config.yaml
hidden_size: 640
vocab_size: 8192
positions: "rope"
rope_fraction: 1.0
bias: "none"
tie_word_embeddings: true
init_std_qkv: 0.019
optimizer: "adamw"
batch_tokens: [65536, 131072]
max_steps: 11294
Each number is 200 + 30 x the weight over its row's rms, rounded and kept within 0 to 999. Layers, rows and columns count from 0. The size before them is the row's rms in percent of the matrix's.

# layer 3 MLP down (transposed), 1280x640, rms 0.0533, rows 1208-1237, columns 0-79
101,219,195,193,183,153,224,229,239,191,198,234,220,266,214,192,137,194,203,213,219,186,200,231,193,187,144,165,244,255,224,189,182,207,204,164,215,215,201,216,163,226,171,223,234,178,153,204,237,160,187,212,136,197,183,197,184,204,174,250,187,223,193,161,207,163,223,225,160,179,229,223,185,252,126,195,202,150,170,204,225
095,164,229,245,177,185,201,215,202,109,173,207,181,151,203,158,158,186,195,179,200,196,213,202,197,162,147,138,222,214,244,204,206,193,205,152,216,161,159,184,235,202,181,200,186,136,171,211,233,207,253,177,197,246,205,153,209,166,228,204,152,261,193,209,213,227,163,183,198,104,183,181,190,192,180,204,182,204,167,245,234
097,232,196,172,161,179,206,178,188,192,202,204,189,205,161,233,163,190,153,213,195,169,222,222,202,158,158,245,124,230,228,197,165,195,190,224,197,206,234,184,217,219,233,249,237,221,217,212,181,246,258,146,227,212,195,168,206,132,232,231,219,210,185,171,203,207,185,229,186,192,194,236,186,192,192,203,200,173,178,179,233
104,198,187,210,249,233,167,180,219,202,199,268,209,128,153,179,174,210,168,195,192,164,193,202,230,203,182,226,270,208,238,224,206,228,238,246,203,199,282,145,214,209,206,179,203,211,133,202,227,187,158,204,210,208,240,120,227,158,218,190,232,206,157,160,186,258,219,256,184,185,244,193,185,250,213,137,168,183,255,120,144
104,197,192,208,202,255,187,190,171,214,167,222,203,195,217,205,196,190,169,175,265,178,200,177,225,202,200,240,205,152,161,209,155,200,221,180,167,205,206,199,175,173,198,231,233,184,214,197,166,226,194,214,189,176,220,214,162,146,200,185,249,187,151,216,259,229,184,190,168,199,221,212,209,229,207,158,195,155,203,232,221
096,203,219,155,224,236,236,270,241,207,248,222,193,170,164,211,199,188,183,187,185,198,208,236,150,202,137,180,224,224,146,215,194,226,132,139,188,186,157,218,195,189,211,269,200,210,184,205,164,197,178,225,181,169,198,175,229,163,253,185,160,192,226,181,172,168,183,210,188,167,231,192,215,173,195,169,183,210,211,174,228
102,205,265,218,195,233,203,170,200,183,193,245,184,240,239,293,185,142,231,233,225,209,161,160,248,209,215,230,185,174,192,154,177,184,183,206,190,232,172,214,235,209,159,254,170,184,239,184,200,180,197,238,212,184,186,235,221,185,194,230,203,226,186,220,207,166,180,174,246,193,221,195,228,216,152,147,189,198,239,235,241
103,144,197,219,190,176,144,167,194,243,167,136,241,190,185,202,181,208,180,243,178,179,191,242,225,192,195,166,238,224,170,210,187,256,217,185,207,234,170,234,184,152,239,203,196,208,233,221,225,192,198,193,207,207,194,206,200,233,221,231,218,197,190,196,209,195,174,178,192,209,171,147,162,188,207,184,205,248,176,228,217
102,184,202,192,223,158,174,268,178,215,203,169,187,234,199,199,152,206,187,220,227,205,207,172,190,235,159,151,209,169,216,167,193,168,257,196,214,208,210,187,163,242,157,232,223,229,179,193,192,214,167,144,197,194,231,225,240,176,225,179,219,203,207,191,192,225,183,237,180,231,200,207,155,206,221,173,161,224,244,199,201
095,157,246,175,182,213,207,144,188,175,202,284,193,203,137,203,165,215,227,252,168,259,172,210,201,131,176,273,238,237,239,193,193,170,232,161,212,199,223,232,247,183,173,191,223,200,255,247,233,214,207,234,202,202,197,191,217,199,178,199,210,218,198,185,182,197,166,208,173,164,222,193,180,159,205,134,176,155,164,255,190
100,211,207,278,199,161,178,166,187,201,212,223,201,208,224,223,171,148,239,168,162,237,139,230,169,261,224,194,226,201,223,223,193,210,227,194,214,162,203,216,153,244,284,199,159,231,177,152,191,204,215,181,183,226,125,198,148,188,190,162,191,229,187,150,194,200,210,169,161,252,269,202,177,205,179,204,225,207,215,236,194
098,232,182,230,169,219,198,220,218,183,195,173,211,202,170,218,212,176,224,229,202,145,170,186,235,247,216,239,170,183,180,223,198,157,129,156,190,176,195,142,165,214,177,161,183,154,176,232,192,186,169,234,227,195,209,200,150,176,190,213,218,214,177,229,222,169,217,234,216,137,201,192,238,216,136,222,230,230,178,223,209
091,196,207,155,220,185,207,214,213,229,197,192,194,223,181,191,294,227,188,228,206,192,202,165,191,232,193,216,215,215,238,256,176,232,189,191,157,219,104,207,215,212,83,178,169,149,257,169,141,197,204,204,154,197,183,209,197,230,206,202,197,197,160,191,172,170,230,211,210,186,154,227,154,191,175,145,231,206,195,156,236
100,156,269,196,164,199,190,190,189,175,228,208,182,152,216,215,174,210,248,217,197,182,215,173,212,168,221,216,197,179,191,184,204,195,211,178,200,174,172,210,193,170,142,162,181,211,241,229,199,212,184,180,229,162,247,209,148,220,193,152,186,166,200,154,178,241,158,203,265,243,209,196,221,214,231,181,217,223,180,208,167
097,248,219,172,176,252,228,163,155,223,161,217,275,259,217,207,214,203,206,217,190,162,139,191,170,211,204,203,169,216,253,177,219,195,184,218,169,201,180,224,211,209,178,239,275,200,211,184,178,175,227,167,180,202,249,184,162,186,210,185,217,132,177,192,191,204,210,167,191,227,194,220,243,202,145,229,199,199,221,206,245
097,225,80,205,199,218,215,146,186,200,210,194,152,181,185,207,193,154,174,203,209,177,183,200,225,161,187,171,142,159,172,217,206,212,156,183,235,223,160,189,223,207,245,249,199,192,181,223,207,166,144,251,161,243,193,222,206,154,233,176,272,230,195,164,208,167,230,181,202,74,200,208,185,148,237,163,214,214,231,187,68
093,176,187,191,189,204,188,228,251,184,203,219,173,192,188,180,213,201,175,236,195,187,211,175,163,172,198,215,176,177,193,152,143,136,186,211,224,207,191,205,175,165,188,214,185,256,205,226,227,251,161,250,254,222,226,182,190,180,187,243,189,168,188,230,199,162,204,176,176,182,166,212,203,191,156,168,259,185,199,154,179
098,200,210,254,233,214,200,157,220,212,218,209,244,227,214,182,213,167,188,180,207,200,184,210,219,188,197,229,187,246,200,206,191,183,204,225,158,159,238,148,176,194,229,203,250,204,212,195,206,166,168,180,211,179,233,150,234,241,146,157,261,237,204,198,226,213,234,92,287,187,163,196,245,161,223,131,182,192,251,173,167
095,196,152,199,190,180,204,137,211,194,202,197,225,217,163,187,152,271,192,209,156,156,269,194,216,204,124,197,190,203,167,236,199,217,230,171,189,203,238,158,198,262,216,215,222,165,202,162,229,252,235,197,173,238,218,197,178,211,164,200,187,220,199,164,207,191,203,205,169,226,194,271,172,229,154,216,196,182,187,191,223
098,210,242,197,238,204,197,191,223,235,155,175,214,243,218,219,228,183,216,192,211,191,200,175,208,194,180,185,184,235,225,133,153,218,213,197,227,241,197,234,174,249,208,196,214,189,223,168,217,201,211,216,209,140,216,228,167,250,220,223,208,176,161,218,213,187,274,222,178,256,195,211,180,183,181,190,195,246,184,201,125
107,189,179,141,167,194,206,243,174,192,147,202,184,155,225,198,147,191,283,176,219,213,252,176,125,141,228,191,183,259,186,218,173,177,219,216,174,259,167,275,198,181,235,231,177,233,197,208,191,143,188,233,228,197,160,230,216,193,185,186,208,179,217,200,242,182,181,196,226,230,214,124,188,199,197,188,181,140,187,214,169
096,168,159,191,187,168,205,215,230,171,160,160,200,241,265,202,200,179,195,182,220,182,231,252,217,200,178,184,222,187,202,175,188,136,144,267,250,240,239,204,163,189,174,136,215,163,192,211,221,274,223,157,192,161,186,227,251,199,176,219,164,214,225,185,212,206,180,188,201,272,206,151,220,222,190,207,211,167,213,205,147
100,205,211,252,235,219,191,176,219,239,197,184,236,231,270,179,168,234,227,211,246,206,195,221,251,214,127,205,261,196,214,231,216,166,230,152,246,146,185,171,287,239,204,249,229,146,194,174,199,216,208,198,206,252,232,213,204,194,231,223,235,230,197,171,189,240,249,201,229,181,201,254,180,192,243,178,260,195,132,152,191
097,190,218,183,192,197,196,146,187,210,200,159,213,213,191,184,178,196,259,248,121,195,202,240,214,206,180,166,187,162,225,197,218,228,241,227,202,178,162,175,178,182,206,231,225,140,221,290,222,214,215,205,223,185,173,169,257,178,224,191,200,154,210,185,227,158,176,193,241,232,225,203,206,205,192,183,237,210,240,234,153
093,223,99,193,187,200,185,160,208,216,149,231,206,179,240,213,195,219,260,184,161,147,214,170,229,159,176,211,258,148,190,170,206,181,196,165,239,171,228,196,185,233,176,229,206,230,241,254,180,229,165,213,198,151,176,166,192,178,165,194,182,180,177,210,161,224,204,165,287,181,215,255,208,215,168,200,200,201,182,211,96
101,196,209,204,163,242,244,218,207,195,168,170,202,187,178,233,247,152,143,166,243,229,209,164,173,253,202,224,184,206,193,200,178,226,144,195,160,200,209,202,231,198,257,166,188,186,191,183,171,209,190,230,212,196,132,194,213,185,218,225,162,202,184,167,180,219,195,191,189,230,215,233,200,214,249,200,205,182,177,107,185
102,213,224,198,233,175,229,273,255,175,209,200,178,236,229,250,151,190,184,222,151,253,205,187,185,201,237,169,227,183,211,198,233,212,205,223,199,180,167,215,184,228,201,181,197,195,208,192,227,221,166,176,225,171,170,212,148,211,193,213,194,207,137,232,215,202,243,172,156,157,238,197,164,201,191,143,203,214,217,204,217
103,192,217,159,219,207,225,166,182,217,205,179,212,231,194,162,211,176,219,148,213,248,256,192,194,238,195,283,184,202,188,226,183,147,195,172,146,167,189,214,226,177,209,211,209,226,190,198,179,190,207,209,240,137,211,259,181,213,204,243,167,190,184,233,130,232,190,177,204,176,221,235,196,189,132,178,168,182,164,230,216
102,167,238,176,212,156,208,193,212,166,193,165,194,218,191,197,214,157,198,156,160,164,160,215,227,191,231,227,168,193,197,181,209,283,197,190,216,207,173,186,194,209,179,176,123,204,224,200,199,229,181,139,211,210,204,158,166,218,184,175,184,202,174,211,186,178,194,203,258,198,242,232,221,195,216,230,191,213,253,222,244
101,187,168,170,175,228,158,170,202,170,274,210,188,161,181,240,243,209,168,234,236,226,189,247,222,203,214,257,195,198,214,184,182,193,185,183,237,221,224,255,137,158,185,187,270,183,145,176,147,167,214,176,223,223,213,183,225,144,189,206,155,190,144,204,145,216,165,220,222,228,213,242,171,226,245,176,221,239,222,191,105
# layer 3 MLP gate, 1280x640, rms 0.0537, rows 1209-1237, columns 0-79
101,143,179,161,205,216,149,217,191,224,269,185,152,239,209,284,213,161,206,188,205,189,265,171,240,228,218,157,214,182,211,170,210,194,134,220,168,168,223,185,182,189,188,203,144,222,233,209,111,164,223,145,186,193,182,210,185,206,153,194,224,167,205,227,195,216,188,165,191,189,224,177,195,228,197,186,192,150,198,209,181
098,174,222,227,184,220,203,140,200,206,247,204,213,172,248,267,201,202,194,198,158,179,157,208,203,194,264,207,269,231,197,204,241,230,163,171,195,190,152,221,183,210,192,167,213,211,207,220,190,181,189,224,190,157,183,224,193,221,215,219,222,150,262,205,187,194,192,228,205,238,183,230,193,169,235,221,246,192,199,148,212
101,218,253,225,187,169,220,189,155,217,149,228,168,167,193,211,169,226,173,219,186,145,213,152,182,207,182,205,265,203,218,232,238,173,210,222,261,191,264,170,245,170,180,233,199,154,159,215,195,214,233,220,184,224,185,167,241,190,170,230,248,205,221,231,190,237,168,206,239,157,184,217,159,239,212,179,176,229,184,216,206
100,174,126,182,199,186,162,207,197,220,230,166,184,209,184,158,181,179,238,200,157,194,183,237,196,161,173,157,157,223,189,223,213,233,175,203,210,188,210,175,241,156,221,196,138,193,132,213,202,199,213,147,191,211,197,204,228,208,204,213,200,209,226,211,198,160,204,186,221,160,190,188,187,190,223,204,194,230,248,193,160
099,197,192,136,182,259,194,206,151,223,174,150,205,227,154,158,214,222,203,179,177,240,204,198,223,197,234,160,214,213,197,149,156,196,179,163,210,199,231,201,172,218,177,214,241,177,153,181,151,150,240,177,163,171,190,174,169,201,178,184,196,197,165,168,224,219,186,155,194,174,164,151,116,218,226,206,218,150,189,211,206
107,183,209,187,163,170,202,217,196,116,153,159,220,195,86,130,191,207,181,210,155,203,231,239,169,249,124,157,191,165,230,223,186,176,185,200,277,191,236,218,146,191,152,193,234,222,155,245,204,200,216,142,197,215,212,197,177,240,169,192,166,182,193,211,194,173,199,251,236,224,206,146,204,170,252,206,255,179,174,225,195
102,140,221,171,211,176,219,112,201,225,191,243,197,195,202,198,213,224,184,155,195,178,177,186,154,197,201,242,197,163,230,193,147,228,186,216,205,224,201,178,182,151,188,181,221,188,131,207,221,206,222,199,243,202,270,208,206,223,189,145,188,209,251,218,201,195,199,181,203,174,192,224,247,179,236,207,192,214,218,179,180
106,220,165,268,204,291,221,189,155,226,186,194,209,116,170,200,208,179,184,220,182,166,175,213,227,181,187,190,137,200,241,248,156,201,186,242,219,218,163,227,161,190,204,232,201,236,170,192,196,166,177,249,180,171,216,203,206,208,197,245,204,204,282,223,249,149,206,193,227,230,193,136,213,185,186,245,180,179,191,212,190
100,216,222,212,215,167,204,222,141,195,185,177,227,253,177,179,217,172,198,181,176,182,240,262,205,250,197,158,239,218,146,192,219,219,189,206,256,149,222,146,189,189,218,192,192,244,139,216,198,245,192,130,208,219,202,238,167,187,192,219,200,176,206,178,196,207,179,247,266,168,174,176,210,203,199,150,181,163,238,194,177
101,169,243,222,203,199,167,189,197,215,169,236,182,155,162,178,195,231,166,204,184,230,181,183,118,186,241,204,260,208,207,240,229,196,132,184,221,154,191,258,184,184,180,194,240,214,158,265,162,186,161,195,176,225,217,241,173,197,217,218,251,148,186,166,205,226,217,140,192,172,188,268,194,256,178,213,197,258,166,207,180
099,179,199,265,233,239,147,178,196,187,221,182,173,174,234,213,173,261,235,209,199,168,212,205,217,219,142,189,214,219,158,214,186,181,202,194,248,182,166,201,197,210,227,250,225,232,190,220,185,249,181,176,121,146,209,234,289,210,250,198,238,177,203,166,175,212,202,204,216,235,176,241,190,167,204,188,248,201,152,180,199
096,199,181,184,230,222,174,222,185,210,173,159,228,204,199,170,222,171,192,176,233,217,174,232,201,167,189,232,150,196,210,200,175,219,219,228,203,190,197,136,188,151,273,189,160,188,229,227,232,265,200,219,237,215,187,187,204,200,221,185,211,215,203,167,238,239,198,140,110,179,168,241,219,153,192,199,228,225,215,207,190
099,150,211,229,228,198,190,198,198,219,205,240,245,179,192,226,190,226,152,170,209,221,158,134,185,175,201,210,187,163,150,200,232,195,219,199,208,199,149,233,223,193,201,223,215,187,155,227,133,217,201,162,172,224,222,153,181,205,288,223,191,184,194,184,185,229,187,180,262,210,164,208,247,214,221,176,193,218,189,173,192
100,202,156,169,265,201,177,202,174,161,203,208,177,199,192,262,212,192,190,146,223,201,238,221,199,208,212,158,251,209,159,233,175,213,210,165,191,202,193,139,202,178,187,154,189,173,164,223,202,221,152,208,199,141,151,221,158,264,179,195,175,215,213,178,204,220,182,257,239,102,197,167,203,186,201,195,196,188,161,156,158
103,189,137,230,211,285,174,171,210,199,242,211,194,185,190,230,233,214,135,192,193,197,169,234,205,210,177,225,198,183,240,203,167,270,172,206,192,182,164,230,262,116,161,159,222,153,181,213,171,183,229,224,148,171,228,125,197,202,250,232,175,203,144,185,163,236,194,245,190,229,180,154,236,233,198,225,187,184,196,181,183
095,165,193,213,150,165,167,228,248,148,181,206,214,212,260,215,235,180,214,224,234,182,230,179,204,197,199,206,173,179,188,188,165,228,190,289,216,207,276,219,141,211,128,201,204,160,221,193,189,172,156,249,244,154,232,189,223,227,210,191,213,174,195,198,236,204,176,171,139,185,185,207,191,194,174,171,204,137,153,167,221
097,258,177,234,140,197,185,159,199,209,254,175,188,217,201,226,164,214,159,156,184,194,223,208,250,179,220,211,195,222,189,225,214,179,204,246,164,187,251,182,195,175,221,182,192,198,168,189,215,204,219,187,228,178,222,223,186,258,199,168,233,189,212,178,180,243,212,174,219,158,155,224,219,167,259,194,240,177,200,165,196
097,227,177,183,248,211,188,172,152,129,235,161,227,239,211,167,193,149,211,177,213,200,159,200,247,170,186,182,261,162,187,199,210,224,207,239,213,194,186,244,212,236,193,194,186,158,186,166,246,169,206,252,161,176,174,202,208,224,149,211,149,179,191,237,271,185,192,162,139,191,152,172,183,222,196,185,183,176,162,143,187
103,182,211,142,200,206,165,171,216,180,200,225,212,207,199,257,152,218,253,182,153,220,213,254,254,203,218,177,208,186,236,192,169,218,220,185,230,164,233,240,214,245,163,232,232,230,217,241,187,165,206,224,203,140,179,206,172,272,220,232,240,180,236,184,219,260,228,212,161,180,248,143,174,183,191,218,160,253,188,229,178
099,189,159,198,231,203,167,190,183,202,260,231,204,210,215,199,139,232,233,215,221,117,214,167,199,201,163,212,246,198,201,203,231,178,205,215,171,204,209,216,189,206,195,233,190,229,239,179,224,190,201,185,192,227,195,193,242,215,220,212,211,198,205,166,209,194,235,235,212,211,170,189,198,165,138,232,157,188,219,185,151
094,149,165,168,219,168,185,198,238,179,197,184,225,172,260,221,208,178,207,208,185,230,209,252,220,220,209,158,258,199,180,221,191,180,148,248,216,214,224,181,168,116,202,157,174,209,224,154,198,236,267,223,166,218,175,277,185,206,188,218,172,189,215,229,225,233,174,188,167,149,196,205,251,207,185,179,211,216,164,233,184
100,156,161,209,185,201,197,178,215,182,201,229,221,160,172,221,130,250,214,212,192,212,217,184,191,202,170,189,186,122,168,218,183,205,213,151,209,223,179,172,232,173,202,224,175,197,195,202,184,222,176,233,171,208,237,159,236,173,220,180,200,254,204,158,254,193,167,233,222,167,175,161,194,164,217,150,265,187,179,143,203
099,186,167,219,181,253,194,198,256,179,156,238,211,196,245,232,188,226,189,227,223,195,199,203,193,210,152,176,188,151,242,238,190,231,171,274,219,174,166,204,216,224,192,190,242,160,192,242,192,189,210,182,229,176,139,221,284,224,166,202,206,168,235,199,195,188,239,190,223,180,260,193,247,215,196,188,233,160,183,141,166
100,197,176,226,200,200,218,240,207,203,261,220,217,160,195,234,203,263,222,159,223,158,181,207,248,176,193,172,176,222,231,241,193,195,186,277,213,201,168,212,155,185,277,155,180,174,231,246,246,242,261,191,171,153,219,211,207,202,226,132,184,172,215,233,171,192,218,182,210,171,223,131,203,199,145,224,168,243,214,236,212
100,170,188,215,185,126,219,149,172,161,207,257,202,219,255,213,180,243,245,149,212,201,245,139,203,209,183,216,218,178,200,251,205,214,234,210,224,219,164,230,177,176,150,168,171,167,236,194,197,175,179,235,193,191,225,187,174,188,223,161,164,193,237,197,220,200,163,217,207,161,206,219,205,178,194,144,160,231,194,230,184
104,205,238,234,186,244,223,213,167,181,206,189,183,235,216,249,210,211,178,178,180,218,209,176,210,173,161,175,225,187,142,244,209,226,208,191,253,156,179,243,193,184,238,196,184,175,166,196,189,209,145,285,135,136,188,241,196,215,200,231,169,155,178,204,168,221,192,216,176,179,186,198,256,221,209,119,211,211,184,175,163
104,187,205,253,177,189,225,197,183,247,199,170,230,193,172,171,171,187,124,200,192,220,186,211,220,212,228,176,207,159,195,206,182,226,156,204,197,192,161,211,173,210,223,214,198,171,183,178,169,200,229,241,210,175,169,200,205,189,243,214,216,197,253,180,181,169,140,213,185,205,168,249,190,143,195,184,138,180,175,239,204
101,185,170,257,186,192,189,191,187,204,244,262,232,155,158,221,211,243,216,171,227,219,238,176,170,202,210,204,186,193,207,225,201,160,171,230,211,181,196,211,207,203,203,212,201,234,177,143,146,181,190,263,163,186,216,178,196,220,224,140,256,212,262,168,284,189,149,225,143,154,210,177,189,197,190,169,192,226,193,189,183
099,238,203,199,202,224,201,205,192,203,206,229,176,171,159,218,214,177,191,219,244,203,192,234,186,216,202,201,193,223,158,223,216,198,137,215,229,248,225,200,189,155,181,235,236,152,126,190,180,198,203,200,217,214,158,156,195,180,217,188,176,190,195,252,207,237,247,178,188,186,238,234,164,233,224,200,166,253,200,228,186
# layer 3 MLP up, 1280x640, rms 0.0557, rows 1209-1237, columns 0-79
095,188,178,216,217,200,206,247,158,210,230,246,194,243,145,238,222,236,202,170,191,224,222,231,214,233,250,223,179,192,132,190,177,209,228,237,193,233,244,248,168,238,221,179,184,222,213,174,182,220,182,180,195,226,207,210,224,177,199,183,259,184,215,203,199,175,257,186,210,230,181,246,229,152,269,204,195,229,206,193,173
096,204,192,207,183,208,149,230,218,213,196,180,214,209,202,153,215,243,169,206,225,175,207,217,184,202,191,207,250,159,176,209,178,228,222,209,184,193,207,139,227,227,219,195,223,154,212,266,222,226,181,234,220,195,205,188,220,262,152,194,152,179,145,227,253,193,206,170,233,207,220,183,192,187,201,148,189,234,221,205,221
107,202,199,196,165,221,242,226,189,196,257,219,210,187,177,190,179,191,263,195,166,185,234,275,210,245,132,238,203,165,204,201,178,239,162,212,178,249,192,171,198,162,220,201,165,242,176,156,180,225,223,189,225,192,189,194,189,169,226,202,182,209,180,235,203,245,209,229,139,214,202,231,220,197,199,232,185,210,232,195,194
107,210,184,239,176,187,144,243,225,208,224,160,155,170,198,175,215,139,208,132,239,214,197,168,223,171,207,155,145,222,142,191,137,191,212,199,221,249,150,147,224,216,196,163,201,183,235,214,170,189,198,199,234,187,222,257,163,205,214,170,216,255,196,179,224,203,208,183,255,185,220,211,213,134,210,190,186,199,206,212,215
093,210,189,239,214,233,135,189,167,218,183,174,223,265,207,190,257,186,196,199,219,217,181,161,287,235,277,264,186,164,181,195,246,175,270,198,218,211,244,185,201,189,154,170,199,167,167,221,208,151,222,196,192,204,205,194,220,262,193,247,223,197,226,230,207,168,248,169,192,188,171,271,157,263,193,228,231,214,217,222,195
102,140,172,204,199,184,223,197,208,143,199,180,248,176,182,162,182,188,204,239,170,164,224,240,201,241,231,209,205,219,209,278,206,269,203,218,207,196,215,215,206,210,224,199,216,169,187,258,201,243,256,173,216,208,212,184,190,245,221,203,174,196,194,136,226,272,170,226,223,189,170,267,233,167,216,170,226,182,208,175,183
103,206,142,187,140,217,270,278,187,184,241,169,187,202,136,191,215,187,177,220,211,226,236,194,147,159,187,196,183,170,161,196,190,216,191,200,213,183,190,206,177,219,230,197,193,210,172,163,188,172,200,165,239,172,212,199,228,247,170,199,208,226,175,212,242,222,229,246,203,184,227,232,181,162,238,217,216,167,204,145,215
102,210,187,159,234,194,248,202,211,122,164,213,153,189,176,254,231,201,182,208,186,186,168,218,216,187,193,177,171,225,174,179,193,236,157,162,181,159,173,219,189,198,167,174,189,190,149,174,239,217,186,258,167,212,193,201,235,248,218,225,168,199,183,210,183,185,214,236,232,140,183,173,234,241,226,158,170,180,161,177,192
095,210,239,233,211,190,216,183,223,229,182,175,145,221,184,211,259,199,216,212,197,235,181,172,153,199,220,150,191,254,173,164,181,173,215,188,191,232,215,177,153,168,192,241,205,140,213,179,143,164,189,178,183,168,190,212,191,113,203,193,187,219,209,215,221,218,243,184,198,163,241,206,228,233,182,244,221,213,157,192,189
098,183,205,217,185,216,187,171,175,206,207,229,198,169,167,235,228,219,172,195,172,138,198,238,195,227,178,202,192,237,237,167,207,213,227,225,203,198,224,178,250,152,168,231,186,240,239,198,158,186,202,181,177,174,244,158,184,196,222,224,226,206,196,233,262,243,215,234,226,212,194,153,225,212,195,200,212,232,187,205,186
097,168,230,187,208,238,176,196,163,221,181,227,210,201,199,206,178,242,176,194,247,230,168,220,249,172,213,182,239,212,209,191,235,227,228,230,224,183,205,255,196,201,210,205,223,264,198,236,221,231,241,166,188,193,206,197,245,183,150,196,242,160,187,207,142,233,167,214,262,181,203,161,210,249,230,194,173,178,217,191,197
091,196,183,237,136,232,191,226,160,185,224,222,211,140,231,206,124,206,171,215,201,170,193,201,201,200,222,205,177,221,161,175,215,184,193,193,218,164,280,242,222,193,278,205,205,256,182,223,231,194,160,176,224,218,226,202,179,150,236,182,176,200,235,203,233,196,196,188,171,239,230,110,195,174,225,226,170,195,234,216,202
099,178,148,214,251,190,211,204,244,255,194,196,234,203,217,206,161,226,230,165,208,209,209,197,278,225,222,212,210,177,179,149,173,155,237,237,152,177,247,196,213,198,201,198,205,196,202,228,163,141,212,199,182,154,198,204,194,251,195,199,167,266,205,204,243,178,254,178,189,230,223,274,217,217,177,202,176,249,235,205,232
100,224,129,216,212,205,241,196,191,202,234,157,248,187,159,179,190,171,183,194,189,256,229,196,178,173,168,212,148,208,185,192,219,199,190,215,190,180,155,214,217,224,203,195,215,186,214,247,262,232,161,169,169,190,184,201,140,169,179,226,145,250,199,213,163,221,192,238,139,194,223,234,248,167,163,173,304,170,174,221,215
098,179,240,160,185,163,209,241,230,224,214,221,245,178,205,137,249,209,274,219,165,218,214,218,177,212,232,182,236,233,215,199,211,225,204,199,191,216,269,200,193,218,165,154,259,208,231,158,212,200,196,169,198,182,201,200,199,240,202,165,120,173,253,256,190,242,133,176,169,241,171,185,206,217,221,254,201,201,191,205,218
093,191,193,191,178,206,234,173,141,188,193,209,223,215,184,199,219,234,177,186,138,237,220,215,205,203,185,208,251,235,279,245,229,297,203,280,206,208,165,195,231,194,219,209,173,122,165,169,215,188,207,204,161,185,197,195,204,275,224,141,196,226,172,156,214,269,203,174,171,192,239,176,207,223,232,201,208,204,227,231,218
100,177,229,167,177,228,175,225,176,231,143,218,223,160,201,198,223,165,210,187,196,236,153,203,133,256,232,173,237,207,214,209,192,244,202,164,225,187,221,248,181,239,173,293,234,233,206,153,141,203,188,220,183,222,175,155,166,179,200,220,217,180,175,230,241,169,190,202,273,124,198,159,170,195,218,240,226,245,185,218,192
097,202,191,209,224,169,141,198,184,215,186,159,211,218,243,209,281,144,244,156,253,228,203,210,176,160,218,195,208,171,209,184,208,206,143,249,163,211,210,218,223,219,182,185,160,238,209,234,168,146,241,196,202,225,199,210,168,199,212,140,250,141,202,231,204,226,206,181,224,189,158,210,177,183,222,172,209,195,208,184,198
096,221,199,217,204,187,246,148,193,178,140,217,134,130,169,263,213,212,187,183,229,207,190,164,165,161,182,218,190,181,125,278,214,217,152,191,185,159,181,244,201,187,165,222,207,185,195,236,209,193,177,183,205,230,210,224,187,147,219,150,183,189,227,197,174,172,200,225,184,195,212,211,206,201,169,222,164,185,244,191,233
106,235,207,244,263,217,190,251,209,305,168,139,153,201,168,211,208,258,220,169,253,204,180,220,240,222,244,210,224,168,209,202,257,200,265,219,175,197,194,188,232,212,162,217,226,257,196,181,189,218,161,155,227,191,146,181,210,261,170,213,161,172,189,209,150,207,215,216,177,216,139,206,204,238,249,191,216,218,258,143,201
096,173,241,220,197,169,177,198,185,231,172,214,203,224,176,166,228,223,204,161,217,178,258,189,173,183,210,198,186,208,236,250,209,250,198,216,241,219,173,220,263,257,221,231,223,199,152,219,188,188,109,193,186,185,179,197,245,187,171,225,248,179,223,250,191,192,230,171,256,192,189,207,158,198,204,249,192,222,170,199,182
097,208,214,176,198,224,188,182,246,163,195,196,206,164,152,204,213,209,200,231,179,181,213,250,213,183,136,215,181,260,213,188,198,251,201,155,158,182,236,189,171,228,186,180,187,228,212,175,242,214,245,185,154,182,183,231,177,237,193,178,214,186,195,182,209,193,157,218,226,165,160,164,185,198,220,136,178,222,231,198,197
097,249,215,231,153,223,203,233,176,201,207,223,208,167,204,180,148,149,157,202,233,177,192,143,165,179,172,157,185,249,189,188,224,214,219,204,170,245,235,209,215,165,193,178,152,236,195,135,203,201,189,152,203,251,192,240,231,217,188,211,215,185,209,283,188,240,186,173,192,257,181,177,214,180,238,245,182,197,146,138,194
094,232,255,214,242,193,211,203,251,215,176,187,223,264,181,185,212,139,147,198,209,242,200,222,194,203,205,192,145,253,204,234,215,216,229,254,118,214,152,179,193,185,205,209,195,168,150,216,185,158,196,199,201,189,206,200,246,188,244,215,193,189,178,229,205,166,225,233,200,210,186,180,222,178,252,228,194,224,151,194,217
103,177,192,218,173,220,221,157,220,230,215,229,189,221,208,154,193,127,227,216,227,161,200,177,225,169,181,259,219,154,201,200,242,206,246,199,193,218,235,163,183,213,219,217,255,259,167,182,224,218,240,233,200,185,281,269,191,207,201,168,170,205,166,218,188,233,206,192,161,191,169,197,217,198,211,198,201,203,213,253,189
103,236,148,278,203,205,154,246,220,203,181,245,253,213,180,178,210,237,197,236,218,126,193,143,210,198,129,217,174,220,179,215,160,199,186,214,209,257,237,208,172,224,175,211,175,199,193,218,213,154,210,191,161,186,226,199,257,214,185,218,219,176,207,181,201,206,180,229,177,220,207,222,199,194,185,183,152,222,244,184,184
102,248,247,207,202,230,244,205,193,208,215,226,221,180,136,189,214,179,218,219,110,155,204,223,235,210,190,176,185,188,281,194,199,202,189,215,206,192,220,191,159,203,189,193,204,198,141,204,214,217,223,172,182,172,170,218,231,148,215,184,215,192,197,191,159,207,159,173,195,197,156,263,224,197,198,204,221,256,203,190,183
107,173,231,179,239,205,158,261,165,171,186,206,210,165,269,233,173,192,187,187,245,243,203,197,220,199,196,236,195,215,186,250,230,189,203,212,205,172,217,175,110,194,204,209,159,305,173,165,185,175,194,193,176,180,168,157,257,170,180,157,197,184,182,167,215,186,191,185,173,218,241,154,250,237,201,186,192,232,197,197,216
103,203,184,167,184,174,197,210,187,179,173,146,264,197,194,211,191,244,211,203,172,165,206,210,202,218,145,163,175,193,277,186,146,223,201,226,259,191,228,196,231,217,165,209,205,212,210,236,162,148,207,206,239,161,229,218,181,277,124,150,180,168,206,167,195,250,211,230,162,149,160,179,174,184,189,190,224,167,226,169,180